Weights of a small GPT-style language model, trained from scratch on English Wikipedia.
Size: 10 layers, width 256, 4 heads of 64, MLP 2048 tanh GELU.
Architecture: LayerNorm before each block, learned positions, biases, tied embeddings.
Training: a variant of Muon for these matrices, 904M tokens, 6898 steps.
Each number is 50 + 15 x the weight over its row's rms, rounded and kept within 0 to 99. Layers, rows and columns count from 0. The size before them is the row's rms in percent of the matrix's.

# down: layer 7 MLP down (transposed), 2048x256, rms 0.155, rows 1350-1449, columns 160-191
# up: layer 7 MLP up, 2048x256, rms 0.0823, rows 1351-1450, columns 160-191
down1350 096:38 22 48 33 67 53 74 68 24 71 49 66 46 80 34 23 59 33 64 53 53 64 68 90 32 63 26 70 49 30 46 59
up1351 095:51 67 73 11 55 51 99 68 61 43 49 64 38 71 40 65 50 45 42 63 34 29 44 59 54 45 42 31 37 66 63 32
down1351 102:32 64 43 67 51 63 66 26 51 24 53 79 58 42 54 32 24 44 69 56 29 32 22 32 52 50 57 48 29 52 49 51
up1352 102:39 32 69 48 48 56 79 34 44 27 51 40 51 41 50 75 45 39 45 48 54 47 22 70 33 81 61 82 37 73 48 33
down1352 110:25 56 45 60 46 60 40 44 78 70 63 37 39 47 42 47 78 37 40 43 31 32 44 50 63 38 44 43 72 65 40 12
up1353 112:44 43 53 33 40 44 48 97 41 58 44 77 70 61 28 39 66 62 51 78 53 35 36 84 43 57 48 34 55 63 32 67
down1353 109:44 80 26 70 32 63 82 49 60 67 53 50 72 30 13 50 34 72 72 59 32 22 49 51 26 35 39 56 53 38 35 52
up1354 097:63 57 46 86 73 38 53 25 68 64 36 58 45 56 54 46 58 33 62 45 35 72 42 54 55 71 59 28 53 81 59 58
down1354 092:48 48 66 38 14 23 55 51 53 63 54 50 53 70 45 56 29 51 70 53 58 48 33 53 36 39 44 70 26 48 25 51
up1355 098:62 23 69 48 60 62 37 53 51 44 64 48 76 71 30 46 29 69 41 30 34 66 38 56 55 21 68 55 62 69 57 72
down1355 100:64 45 25 58 60 37 50 65 46 47 40 56 44 43 45 40 54 18 45 48 56 50 63 60 68 19 54 50 54 27 53 30
up1356 100:32 37 32 60 68 63 42 73 51 59 49 50 54 58 23 61 61 44 63 87 36 59 33 52 52 52 46 85 45 22 32 65
down1356 099:61 56 76 61 66 45 45 56 61 56 21 67 41 68 61 49 57 42 60 66 42 48 73 71 42 68 17 49 27 32 33 52
up1357 100:52 51 42 74 54 60 41 58 50 58 55 47 48 51 58 26 57 32 48 42 23 68 44 49 48 58 85 31 65 44 41 44
down1357 102:51 63 44 55 43 42 37 44 46 38 42 66 36 54 61 43 45 47 22 47 49 34 42 46 72 40 51 66 55 71 39 41
up1358 094:46 64 63 64 27 43 48 31 56 60 26 58 61 43 62 61 25 35 47 56 50 39 65 71 44 40 27 41 59 48 73 48
down1358 097:58 40 26 58 79 64 66 59 39 75 62 50 38 79 49 51 56 62 38 63 54 46 29 28 57 46 24 78 48 40 42 34
up1359 103:62 69 50 95 57 41 64 46 75 59 66 47 59 58 48 64 80 53 51 51 47 59 35 60 62 33 58 38 60 48 48 61
down1359 102:40 62 40 45 57 51 56 35 86 62 25 56 75 36 52 69 41 39 79 67 51 62 55 41 48 40 41 30 47 50 54 52
up1360 097:60 75 47 43 40 72 59 66 75 37 22 40 52 43 39 74 56 24 41 61 75 61 49 57 61 53 76 47 68 48 37 71
down1360 096:72 38 26 43 56 53 65 54 40 42 50 18 69 43 51 74 47 29 62 29 61 60 34 56 45 18 57 54 67 44 68 19
up1361 104:41 69 62 82 39 66 18 60 18 27 43 47 58 56 65 29 54 22 43 44 71 45 64 65 20 55 59 56 34 42 32 52
down1361 102:81 58 63 30 70 54 32 58 51 36 46 23 62 21 42 51 78 69 61 29 47 34 60 63 74 44 39 48 65 61 43 73
up1362 110:32 51 49 41 57 75 54 45 31 39 59 50 18 55 87 51 52 71 18 57 54 44 53 47 58 40 43 83 41 37 66 84
down1362 105:32 39 53 52 75 26 68 54 33 55 63 20 75 93 33 50 62 61 35 29 64 57 70 56 41 38 48 54 51 29 60 47
up1363 098:23 25 88 47 69 70 54 38 56 50 41 45 63 42 33 36 55 50 76 59 13 36 66 20 74 72 32 63 55 53 54 49
down1363 091:72 74 75 55 60 49 38 64 40 59 48 47 57 62 62 87 44 42 65 36 55 66 53 49 84 43 76 50 46 26 38 49
up1364 099:82 55 45 55 42 64 30 21 25 63 71 46 46 84 71 57 60 54 31 29 51 52 60 54 78 42 59 42 31 42 25 60
down1364 093:49 60 74 42 37 31 47 43 39 71 52 34 71 35 29 56 43 42 52 58 48 62 48 49 38 68 24 73 58 64 41 50
up1365 098:56 48 60 44 41 59 29 57 39 63 39 17 65 67 50 57 00 40 38 55 65 59 66 50 63 69 44 56 60 56 23 54
down1365 106:64 74 34 34 32 65 56 44 39 53 60 51 74 55 36 44 67 71 56 54 35 27 47 58 63 43 64 23 63 64 23 49
up1366 100:64 54 24 35 57 70 46 59 57 77 35 41 63 48 64 53 35 80 46 54 54 68 52 69 43 64 28 39 58 66 10 31
down1366 101:50 35 32 41 13 61 50 57 48 68 59 52 42 37 51 54 80 45 23 46 52 38 50 70 40 85 53 66 41 52 64 70
up1367 099:31 76 39 72 76 36 41 71 29 45 71 57 48 51 54 28 22 52 49 50 48 19 44 45 56 53 52 64 27 58 30 39
down1367 103:49 36 36 54 36 42 66 60 29 46 62 65 19 47 16 59 45 53 49 50 50 32 26 54 60 57 46 33 54 50 54 57
up1368 108:25 58 33 52 57 39 51 52 36 45 74 58 34 43 30 40 19 40 83 63 89 32 57 71 64 68 64 59 55 56 39 39
down1368 104:64 79 72 47 41 48 78 50 38 73 73 29 41 46 61 58 69 68 63 86 37 15 66 59 36 22 41 55 43 31 47 54
up1369 096:63 68 54 58 54 37 49 67 47 48 79 43 58 60 33 44 61 40 47 45 54 41 26 63 58 77 39 42 57 61 29 69
down1369 101:85 54 40 73 49 41 36 51 53 47 44 80 43 46 61 52 38 60 64 42 67 46 49 31 61 45 54 70 41 49 58 68
up1370 099:43 25 36 67 67 49 77 50 32 54 48 26 56 38 44 51 59 55 73 38 61 52 62 50 45 52 46 61 52 26 25 62
down1370 097:31 45 65 47 38 77 12 56 56 77 61 65 57 47 36 44 34 65 44 49 54 45 25 44 52 16 67 62 51 41 45 52
up1371 100:47 57 62 64 71 59 35 94 73 61 53 59 14 70 45 56 79 56 70 46 47 41 49 68 52 47 46 60 44 56 52 34
down1371 097:52 37 51 48 43 66 39 49 52 27 54 89 51 70 43 28 34 33 29 42 57 35 29 22 50 48 45 53 79 40 62 49
up1372 094:34 40 43 76 64 49 62 54 82 29 68 72 75 63 50 54 49 55 50 46 36 39 57 28 56 54 30 52 54 72 36 45
down1372 094:67 53 63 28 55 46 52 48 46 72 51 58 85 21 37 50 38 40 41 65 57 49 38 56 53 53 55 45 85 35 31 70
up1373 099:54 53 53 43 54 45 60 51 35 56 69 52 20 44 58 24 28 55 61 58 59 57 71 81 59 62 55 42 56 54 24 63
down1373 094:53 60 57 67 63 53 45 43 36 81 54 16 49 52 59 88 70 88 66 39 56 60 23 34 35 36 46 63 46 21 57 59
up1374 094:44 35 36 67 31 33 48 59 56 61 47 55 45 37 65 65 60 41 75 47 74 48 44 70 43 60 29 51 51 74 42 11
down1374 094:62 31 69 38 79 67 58 44 41 37 40 30 70 46 77 63 39 44 46 66 70 64 47 62 54 68 47 65 15 47 44 52
up1375 097:46 70 35 42 65 44 50 64 46 68 63 67 32 37 59 46 35 69 25 57 31 41 35 52 57 75 26 67 82 66 48 40
down1375 102:59 67 63 48 30 77 49 53 31 62 81 80 63 80 42 53 60 31 44 54 66 45 61 49 51 56 30 47 31 39 38 60
up1376 104:31 55 59 69 50 49 48 32 46 37 64 35 24 53 56 44 57 40 55 52 34 66 55 59 50 26 35 61 26 43 62 25
down1376 108:63 33 22 50 66 75 51 50 52 67 59 53 27 69 29 49 32 71 55 39 66 47 57 59 37 53 43 43 39 47 66 64
up1377 100:39 53 52 68 32 37 58 42 85 59 86 31 71 79 35 36 66 48 52 64 53 66 31 26 60 68 51 60 54 60 33 42
down1377 096:45 44 58 21 46 21 55 52 53 55 47 31 82 39 35 50 47 70 46 31 48 56 93 75 59 38 67 60 68 16 66 35
up1378 093:35 79 31 50 51 36 59 72 38 67 33 55 80 61 45 49 36 37 43 48 53 39 59 71 52 41 38 70 73 38 48 40
down1378 097:72 28 39 62 64 26 54 37 60 45 55 66 59 76 38 40 54 56 47 57 71 56 37 54 45 49 72 46 29 42 53 42
up1379 098:41 42 59 42 18 59 73 28 79 30 74 40 28 61 46 33 22 79 43 68 49 77 51 29 74 49 45 29 10 57 48 62
down1379 097:70 24 44 66 57 38 46 31 76 57 75 56 47 30 51 46 70 61 47 83 53 43 58 44 34 54 52 67 42 64 45 28
up1380 101:34 57 50 42 48 47 37 66 59 36 57 40 64 67 53 51 49 68 31 20 38 49 49 53 53 67 41 48 38 40 27 53
down1380 100:53 08 35 52 72 63 40 36 69 17 43 42 56 46 62 28 54 44 44 62 32 38 52 30 37 17 68 53 52 41 32 64
up1381 093:43 22 53 54 60 84 40 45 44 64 43 57 31 58 32 48 56 41 35 17 21 61 47 54 66 45 28 54 30 47 61 84
down1381 092:63 38 48 50 19 56 68 62 51 19 65 48 63 50 62 39 50 67 61 76 52 26 33 36 32 70 76 52 72 36 46 43
up1382 093:52 55 51 63 10 44 21 22 72 63 48 66 59 33 46 60 54 52 38 52 24 46 82 63 47 34 42 45 73 63 15 37
down1382 097:50 56 50 45 46 51 53 66 50 18 46 40 89 82 56 32 50 52 47 36 45 41 21 37 58 82 44 42 44 82 75 50
up1383 101:54 68 52 35 42 43 53 60 48 58 54 54 66 35 37 76 27 34 64 31 54 39 25 49 47 63 28 51 61 60 20 62
down1383 092:50 75 75 74 72 43 52 47 32 24 43 76 44 39 41 32 58 55 29 53 56 88 47 71 39 53 34 18 63 29 47 65
up1384 109:55 72 51 52 58 60 38 72 56 44 78 34 60 42 42 39 57 31 58 28 56 55 31 49 64 45 54 55 36 40 59 76
down1384 113:50 72 49 58 42 51 40 21 35 56 53 22 42 45 31 56 48 51 55 36 83 50 52 83 64 56 35 43 23 20 59 47
up1385 099:50 37 41 41 62 21 38 84 54 37 49 54 44 49 78 28 68 57 50 46 56 30 35 48 52 56 90 50 51 56 58 67
down1385 109:50 41 47 42 28 56 43 62 55 17 52 22 57 32 82 51 62 66 65 32 57 21 69 33 51 55 51 52 73 09 76 71
up1386 101:71 41 51 67 49 64 61 67 67 65 60 69 50 62 59 40 56 76 48 49 67 51 47 46 74 42 77 18 47 59 44 36
down1386 098:66 33 63 29 50 30 56 65 35 79 47 48 70 51 44 49 49 55 32 47 67 70 33 50 56 00 38 13 57 66 50 51
up1387 106:19 57 46 38 29 62 59 46 54 46 34 42 46 43 48 51 39 52 40 82 69 49 34 21 58 39 50 31 40 43 55 29
down1387 103:54 68 62 40 36 40 69 32 52 56 61 68 16 53 58 53 52 33 38 73 56 61 74 42 46 54 60 62 45 48 58 70
up1388 094:50 63 30 36 51 50 59 44 40 31 46 56 59 44 48 28 27 86 47 33 45 43 56 47 72 84 45 49 36 35 37 51
down1388 091:35 35 44 50 76 59 54 50 54 29 45 39 52 74 67 66 47 44 12 56 63 41 35 55 68 61 53 65 63 41 37 31
up1389 092:58 51 64 50 45 33 72 44 46 43 49 70 46 64 53 59 61 29 49 25 08 43 92 85 56 37 59 68 59 51 61 53
down1389 094:70 58 72 38 16 56 44 19 59 31 69 39 64 65 62 49 67 68 53 55 55 15 47 49 60 70 53 50 61 50 66 69
up1390 110:52 29 41 41 75 72 35 32 74 26 50 61 38 76 48 31 69 48 42 39 43 69 41 80 89 40 45 54 22 67 63 54
down1390 108:51 44 52 56 42 75 32 58 45 59 41 37 72 40 41 39 44 42 33 43 35 64 62 49 30 62 71 60 29 31 31 57
up1391 100:46 46 58 62 69 82 33 61 66 50 67 53 45 56 00 73 43 33 54 49 54 66 70 32 47 52 45 78 40 31 51 74
down1391 102:71 66 42 50 52 58 56 47 46 70 44 64 37 70 76 59 56 51 45 13 53 61 59 37 77 25 58 46 38 50 46 14
up1392 093:37 48 74 42 64 48 26 68 75 72 46 40 62 52 42 54 59 37 40 32 63 55 38 55 62 68 39 61 70 70 45 53
down1392 091:29 63 49 48 67 64 49 24 42 20 36 42 65 82 49 41 58 39 44 30 60 43 62 72 40 67 65 49 60 45 42 56
up1393 097:24 48 29 82 23 61 50 61 65 51 51 46 58 38 26 31 36 43 47 61 61 31 68 61 58 38 31 64 61 52 46 63
down1393 101:61 30 45 65 64 59 44 48 48 14 39 41 43 39 49 62 70 37 57 41 62 44 54 52 52 40 59 41 60 72 47 27
up1394 101:66 44 53 51 61 65 58 31 24 78 87 57 73 20 51 70 51 61 36 36 56 88 67 50 51 53 21 60 48 54 26 46
down1394 105:58 15 36 79 41 51 22 71 57 65 63 45 43 45 51 66 91 36 53 79 42 62 56 46 40 50 68 47 76 78 39 76
up1395 100:62 40 36 55 82 32 38 25 40 27 79 70 45 51 60 50 54 32 68 29 46 50 28 46 48 54 58 79 20 19 52 59
down1395 098:41 42 53 40 53 46 62 59 60 24 57 49 65 52 50 45 27 85 56 35 44 42 59 53 39 59 48 54 77 72 41 47
up1396 104:52 40 60 28 54 33 52 31 50 50 56 58 64 51 60 77 60 58 61 47 49 44 51 60 52 25 64 42 56 41 55 58
down1396 101:64 52 63 36 93 72 32 59 53 30 34 44 46 68 53 64 27 42 53 47 47 70 45 35 38 59 21 43 24 28 61 65
up1397 103:43 56 72 19 72 42 38 51 40 64 63 65 45 43 61 38 46 43 37 29 58 64 51 44 35 47 68 30 68 57 34 65
down1397 108:68 38 58 41 69 32 22 37 40 27 23 78 35 63 73 57 46 51 41 54 52 65 12 45 51 48 99 63 56 31 50 41
up1398 104:28 58 63 64 60 50 24 47 35 72 30 61 37 68 74 20 33 50 32 46 57 45 47 62 68 50 30 43 34 71 33 48
down1398 102:37 43 22 46 50 49 49 50 35 68 76 60 63 55 61 39 52 48 62 30 67 47 48 23 47 39 73 33 57 45 60 54
up1399 100:45 58 40 76 29 56 38 36 53 39 50 68 52 75 50 52 51 37 53 72 46 23 69 60 46 39 57 69 56 46 18 51
down1399 095:55 58 64 30 68 57 61 55 68 54 40 41 51 50 54 52 29 60 72 66 69 65 53 71 56 52 71 39 65 58 66 54
up1400 100:53 45 40 45 37 45 40 64 82 41 65 63 31 38 29 36 48 59 98 02 65 40 56 51 52 69 10 70 31 44 38 42
down1400 096:37 45 42 21 53 34 79 53 35 44 54 47 61 66 32 47 69 58 50 21 50 67 64 40 55 70 60 39 57 57 52 46
up1401 100:34 61 51 52 31 66 59 54 32 28 55 50 54 50 54 31 58 60 39 54 50 61 65 42 66 64 47 72 50 35 43 56
down1401 100:49 30 80 56 61 44 46 59 62 17 58 58 60 19 19 45 58 59 68 78 63 47 32 62 24 65 51 40 53 56 49 11
up1402 103:55 47 99 57 48 48 47 34 42 75 66 48 42 54 72 46 37 60 35 22 50 61 37 48 36 42 38 63 25 43 64 47
down1402 098:51 50 54 34 55 66 77 69 60 50 56 50 44 22 21 36 39 56 48 51 47 58 30 58 70 68 16 65 32 60 56 62
up1403 100:37 84 37 55 42 63 46 45 69 55 52 53 25 52 57 67 57 63 65 23 31 72 54 38 64 51 39 70 49 64 32 35
down1403 100:50 76 59 41 70 30 45 44 39 43 21 87 44 59 61 18 39 17 44 42 40 47 74 51 53 45 38 65 45 67 47 63
up1404 105:48 63 75 35 36 31 65 61 44 43 42 42 65 51 36 48 38 35 24 67 38 63 78 51 57 29 28 72 57 59 40 55
down1404 101:58 57 44 43 74 77 59 45 43 51 58 50 48 56 41 45 51 46 51 38 44 41 36 53 68 58 56 47 27 55 12 54
up1405 103:58 54 46 55 25 49 63 53 32 54 53 32 47 38 47 45 45 52 52 61 49 63 55 58 73 42 48 41 44 28 47 62
down1405 102:31 83 30 51 46 64 70 60 69 56 42 43 55 71 38 88 36 35 37 35 40 37 51 30 18 44 40 60 59 36 55 47
up1406 102:31 65 21 48 37 55 49 47 43 71 53 76 29 22 53 65 58 63 32 28 49 51 23 39 53 44 44 54 73 45 30 20
down1406 102:52 55 29 54 51 62 29 33 57 48 68 31 64 32 54 84 58 41 43 57 39 51 55 56 69 57 38 57 44 47 47 66
up1407 100:54 27 43 55 81 58 25 33 60 62 73 75 45 54 22 36 84 50 18 44 42 73 55 47 61 49 40 30 63 46 30 39
down1407 101:42 12 64 50 63 58 53 78 25 52 66 83 30 49 54 46 46 93 49 52 55 45 34 69 82 60 61 63 26 55 31 51
up1408 104:41 40 76 08 51 49 40 59 39 41 23 40 52 56 52 41 62 65 27 73 51 51 65 71 63 45 42 61 21 59 29 76
down1408 104:12 29 29 66 57 37 84 46 75 63 62 52 36 71 69 56 43 51 53 54 56 34 55 34 34 46 60 57 62 12 53 14
up1409 106:62 54 39 51 59 50 26 36 42 28 96 62 51 73 51 35 49 43 62 43 62 52 25 46 50 21 49 53 62 51 62 18
down1409 104:54 78 59 52 30 75 55 37 63 56 29 65 61 54 51 60 54 48 24 42 47 33 59 84 47 52 28 73 50 74 57 50
up1410 099:34 23 24 44 43 42 75 39 38 40 39 67 54 63 25 30 42 51 43 32 39 67 77 00 49 46 45 41 47 54 30 57
down1410 099:32 64 74 54 43 45 57 53 47 35 42 43 41 60 64 55 46 69 82 66 34 46 44 36 59 73 33 77 36 29 40 29
up1411 095:37 69 20 55 36 39 53 18 28 43 51 41 50 54 68 00 46 36 56 57 53 51 40 40 44 41 41 51 53 45 55 66
down1411 094:52 35 65 47 28 62 53 61 30 60 49 65 40 44 79 40 55 80 32 53 45 39 28 54 60 27 48 20 55 68 85 73
up1412 102:39 42 52 49 54 80 61 64 53 35 59 32 30 60 58 51 55 45 64 64 34 50 53 75 62 75 40 44 45 31 69 72
down1412 097:40 56 43 81 24 49 53 35 73 51 59 59 67 47 39 54 59 45 50 37 69 45 47 24 41 49 56 31 49 63 30 48
up1413 098:38 69 45 52 54 82 77 84 66 46 80 37 21 51 36 50 61 59 44 77 76 67 24 81 41 33 61 54 62 50 31 53
down1413 100:74 32 71 35 76 45 55 67 39 91 12 71 64 27 33 50 56 62 70 61 35 39 67 47 71 74 47 82 70 33 61 72
up1414 099:46 47 51 34 50 50 52 57 35 56 37 39 61 55 62 58 70 51 40 33 77 56 72 55 73 76 52 56 36 39 64 48
down1414 099:70 34 58 45 38 35 34 60 57 57 41 32 53 52 32 68 38 53 39 30 72 52 35 41 57 56 53 70 36 52 80 69
up1415 099:56 61 42 72 52 32 65 34 32 62 62 44 77 60 42 41 23 71 28 67 72 66 59 55 53 60 08 32 46 20 47 24
down1415 096:37 56 43 49 52 63 50 80 74 57 51 99 38 25 55 60 55 55 19 74 39 69 59 48 24 44 28 52 71 68 40 51
up1416 092:41 40 60 35 47 44 43 25 42 43 51 62 42 53 51 46 42 44 41 13 51 77 81 48 41 59 65 66 45 34 36 63
down1416 098:58 58 54 38 53 63 61 64 58 63 32 65 43 85 60 52 68 80 55 67 33 22 52 34 36 34 69 59 67 45 52 27
up1417 095:50 48 58 78 56 72 37 37 43 34 75 56 62 42 37 58 51 47 54 28 44 44 15 42 50 62 58 31 34 40 59 37
down1417 100:47 49 64 43 69 46 69 51 84 38 28 61 68 62 37 36 69 73 32 60 51 50 64 61 59 47 50 43 45 42 71 41
up1418 099:61 52 36 59 36 16 45 23 63 60 56 61 74 47 65 70 42 51 33 36 34 66 54 59 49 43 68 50 65 42 54 75
down1418 096:44 47 43 33 31 59 54 64 58 49 14 42 62 37 66 72 13 58 17 39 86 65 44 73 50 37 57 46 38 57 45 77
up1419 100:43 73 74 40 72 57 27 58 47 60 30 57 45 42 44 34 39 30 33 41 43 26 73 63 52 45 52 42 59 66 32 35
down1419 100:55 59 23 54 30 39 65 46 68 32 59 59 62 57 52 41 54 49 70 48 31 73 33 55 47 51 65 24 58 38 45 53
up1420 101:62 36 50 33 61 63 29 42 29 49 49 61 46 63 66 50 23 49 45 64 53 61 50 35 47 61 38 88 51 13 46 68
down1420 101:64 38 40 47 76 52 71 53 68 40 27 59 57 23 65 51 51 59 51 51 70 31 74 52 51 52 48 62 53 84 69 44
up1421 098:49 56 43 32 37 38 32 36 56 75 53 76 49 29 39 23 77 47 44 58 47 38 65 75 56 73 56 65 50 59 50 45
down1421 094:49 32 24 31 50 65 53 56 54 40 75 32 53 77 44 56 41 75 40 49 44 69 71 47 52 40 76 31 29 48 31 40
up1422 103:51 87 31 43 54 54 41 70 16 37 33 47 30 32 50 58 48 46 53 68 65 91 51 36 69 63 78 61 61 52 60 06
down1422 096:56 95 64 52 51 59 54 47 84 04 32 63 57 53 68 51 39 59 62 37 55 40 59 64 49 63 75 33 41 39 34 52
up1423 100:77 54 50 51 47 39 49 63 67 68 51 62 56 26 57 45 36 59 36 33 61 45 44 33 38 39 72 47 56 60 36 36
down1423 105:40 43 44 63 34 60 40 40 30 39 61 00 32 41 81 41 63 22 57 62 56 30 60 46 62 29 49 63 58 53 49 83
up1424 099:60 39 41 60 42 63 42 46 44 82 49 57 36 58 83 61 52 46 47 61 58 72 51 60 62 67 43 39 85 46 32 63
down1424 093:38 82 60 21 75 37 49 59 35 51 27 52 36 43 58 49 49 11 54 74 56 56 60 46 58 32 48 30 39 48 54 51
up1425 094:84 58 55 47 64 21 52 57 53 53 44 45 60 59 42 44 71 69 53 38 64 26 59 19 53 54 58 34 32 43 43 59
down1425 093:70 50 32 44 56 79 47 61 61 36 53 75 52 39 49 39 52 33 88 48 31 56 71 45 57 35 42 84 63 59 58 61
up1426 095:55 61 49 67 60 59 56 31 50 44 43 23 72 63 64 40 52 26 44 65 47 31 22 37 35 83 64 30 58 36 50 53
down1426 095:27 54 45 54 52 42 45 70 52 65 80 56 46 43 68 51 19 39 27 36 57 49 56 70 78 40 43 39 60 50 42 34
up1427 095:33 54 88 05 21 55 86 66 45 45 44 54 66 67 61 61 84 61 44 41 42 43 38 47 29 45 46 31 33 33 54 36
down1427 098:46 54 48 67 33 67 53 42 44 71 54 42 45 79 47 49 51 61 69 75 67 24 39 56 37 77 58 56 42 60 78 32
up1428 101:37 44 22 57 40 52 53 41 38 48 46 37 62 40 48 61 41 58 53 57 41 61 59 38 73 44 54 76 22 31 24 59
down1428 104:44 54 55 44 50 38 59 27 46 21 44 54 58 37 33 72 86 10 66 43 51 49 64 51 46 59 64 63 70 51 58 78
up1429 100:78 46 55 40 65 87 48 69 59 76 83 45 52 06 46 51 50 60 85 56 67 50 47 22 30 76 44 45 43 97 28 34
down1429 094:56 56 60 29 48 35 56 43 43 44 30 46 46 49 73 42 70 56 17 25 69 46 52 91 56 34 66 72 48 42 39 41
up1430 101:50 35 64 46 47 43 60 51 58 16 42 50 54 24 47 56 48 50 45 49 58 33 53 67 47 37 75 71 54 34 65 69
down1430 098:57 40 63 50 46 68 31 47 51 42 65 78 33 49 67 51 40 44 41 60 54 37 79 24 60 51 39 48 33 46 73 69
up1431 099:32 61 28 40 90 62 50 51 48 84 75 57 49 38 67 49 57 65 33 44 30 63 69 42 48 57 40 85 41 26 35 74
down1431 098:35 63 53 70 61 63 25 74 59 75 36 69 75 68 45 84 41 43 57 46 71 53 74 47 49 51 62 63 35 41 54 43
up1432 106:27 55 72 53 48 64 28 65 53 58 54 44 34 41 65 39 29 58 64 32 34 48 48 61 59 20 45 73 35 27 48 43
down1432 105:34 37 70 46 63 27 41 59 54 60 22 65 52 41 29 70 36 47 52 54 72 43 40 41 72 48 39 48 32 42 39 49
up1433 107:42 58 90 43 51 37 59 59 43 40 37 31 66 73 37 50 20 27 71 55 28 73 53 53 17 52 81 69 41 56 57 76
down1433 110:40 52 31 60 63 52 67 44 41 76 25 40 47 35 52 69 33 37 35 29 42 52 41 49 46 29 39 63 69 60 57 54
up1434 103:56 53 52 44 71 66 54 45 46 52 85 66 48 24 61 40 48 55 46 58 53 67 39 38 55 22 70 51 33 33 45 44
down1434 107:75 33 51 60 43 59 50 73 62 56 41 25 45 56 34 46 35 38 86 56 84 34 54 35 59 66 57 64 33 55 38 60
up1435 094:18 78 58 23 48 30 47 53 23 33 50 33 53 52 57 40 68 66 47 43 26 48 49 66 60 70 39 57 53 66 63 66
down1435 095:65 19 25 42 42 31 73 56 51 29 50 83 28 71 53 64 24 41 53 51 51 38 45 49 33 54 54 63 72 21 16 59
up1436 101:46 73 63 67 47 40 47 34 55 60 67 62 35 36 81 77 31 36 16 12 28 44 58 39 56 63 24 41 20 43 51 08
down1436 099:71 59 55 38 58 62 62 64 77 10 50 74 59 59 20 46 40 48 35 56 56 24 59 31 15 32 71 54 56 36 40 41
up1437 090:41 14 79 75 72 65 55 67 65 42 33 56 44 71 78 32 56 54 51 29 56 39 44 38 62 67 66 34 36 42 53 56
down1437 087:48 45 49 32 48 47 68 54 31 61 46 51 47 30 23 47 51 36 56 06 48 47 48 50 41 56 46 68 35 63 26 48
up1438 104:54 45 64 31 50 44 51 52 88 27 51 38 59 58 58 61 53 40 49 72 36 42 25 62 28 76 53 50 58 76 48 52
down1438 101:19 46 36 41 44 46 49 56 49 25 44 52 52 71 68 64 87 37 72 36 27 44 37 49 58 45 00 64 37 35 56 53
up1439 096:59 57 68 66 45 44 48 93 53 40 45 87 65 26 90 49 42 50 52 60 50 35 27 57 41 45 83 43 24 69 50 27
down1439 099:49 51 52 29 42 54 45 52 44 40 49 57 31 65 32 51 61 57 48 58 58 44 70 64 43 61 44 68 71 18 61 74
up1440 097:46 58 46 79 40 73 75 59 56 55 37 42 25 34 58 46 56 71 53 76 42 47 55 49 69 50 59 52 30 72 29 63
down1440 099:39 63 22 24 37 46 24 53 55 63 52 44 64 75 57 49 37 48 42 57 48 61 55 16 68 45 43 72 59 32 49 63
up1441 102:35 57 42 56 29 39 59 66 57 42 68 42 65 65 49 78 59 58 48 64 52 61 41 43 64 84 31 75 34 31 25 85
down1441 101:63 53 33 48 63 47 42 44 55 48 58 47 39 62 20 79 59 46 56 46 38 45 48 47 53 56 43 34 52 57 49 38
up1442 099:34 56 35 60 37 52 36 39 47 38 75 73 69 77 61 41 20 52 37 66 78 25 33 54 65 55 37 44 55 37 28 55
down1442 102:35 57 45 41 39 45 66 33 51 49 28 56 35 62 59 47 55 63 61 57 46 64 48 50 54 40 38 30 43 45 48 33
up1443 106:29 68 48 50 25 64 51 71 54 50 75 51 49 36 36 39 64 56 61 39 55 39 67 66 64 76 47 41 39 52 09 27
down1443 102:46 47 63 40 64 66 48 45 52 51 52 25 35 64 60 39 30 56 30 84 45 50 29 38 41 28 33 35 61 60 80 40
up1444 096:58 58 47 37 67 38 58 22 57 69 23 47 24 52 72 47 35 60 50 46 41 70 26 56 49 57 67 56 63 48 74 35
down1444 100:37 54 63 68 45 40 58 59 46 58 74 46 53 34 51 58 59 31 77 52 61 03 78 68 43 32 65 41 36 43 53 38
up1445 101:72 77 47 45 89 50 55 48 28 41 73 76 49 44 37 40 63 27 69 27 52 50 44 75 39 51 68 31 79 39 20 59
down1445 092:46 74 66 43 32 55 62 51 45 00 64 99 33 65 34 64 53 52 80 72 43 37 82 68 37 54 39 34 48 43 58 59
up1446 105:51 49 46 55 50 48 37 47 63 49 45 71 54 37 84 36 62 52 15 39 24 58 64 36 33 46 47 50 25 78 66 75
down1446 105:35 51 41 74 52 41 33 47 84 52 55 34 46 62 47 67 36 43 86 44 49 63 71 26 28 47 62 66 57 65 60 44
up1447 097:62 66 70 35 39 41 33 51 63 69 67 47 29 23 40 42 44 48 70 07 74 72 58 69 64 43 50 39 62 85 36 55
down1447 089:24 52 58 57 67 28 73 60 40 39 28 20 69 47 53 56 34 73 50 59 31 51 54 36 51 29 60 57 37 25 59 57
up1448 100:47 67 44 22 46 42 70 69 47 32 44 42 19 39 44 54 48 45 54 50 71 66 44 28 73 39 67 73 57 37 36 31
down1448 105:54 63 60 61 44 66 44 59 52 63 76 28 72 44 34 41 67 49 95 59 37 36 25 31 31 64 50 43 53 92 51 38
up1449 109:37 52 64 31 95 45 83 65 55 39 58 35 42 49 74 77 32 64 66 58 45 37 31 49 66 67 50 43 41 47 51 47
down1449 107:18 66 56 35 56 64 47 50 41 31 44 72 18 59 42 41 54 38 88 54 56 55 25 44 63 70 69 31 27 51 49 41
up1450 105:57 37 71 39 66 58 32 46 59 64 59 56 44 35 54 27 47 34 36 62 60 55 43 67 57 54 62 78 72 46 64 64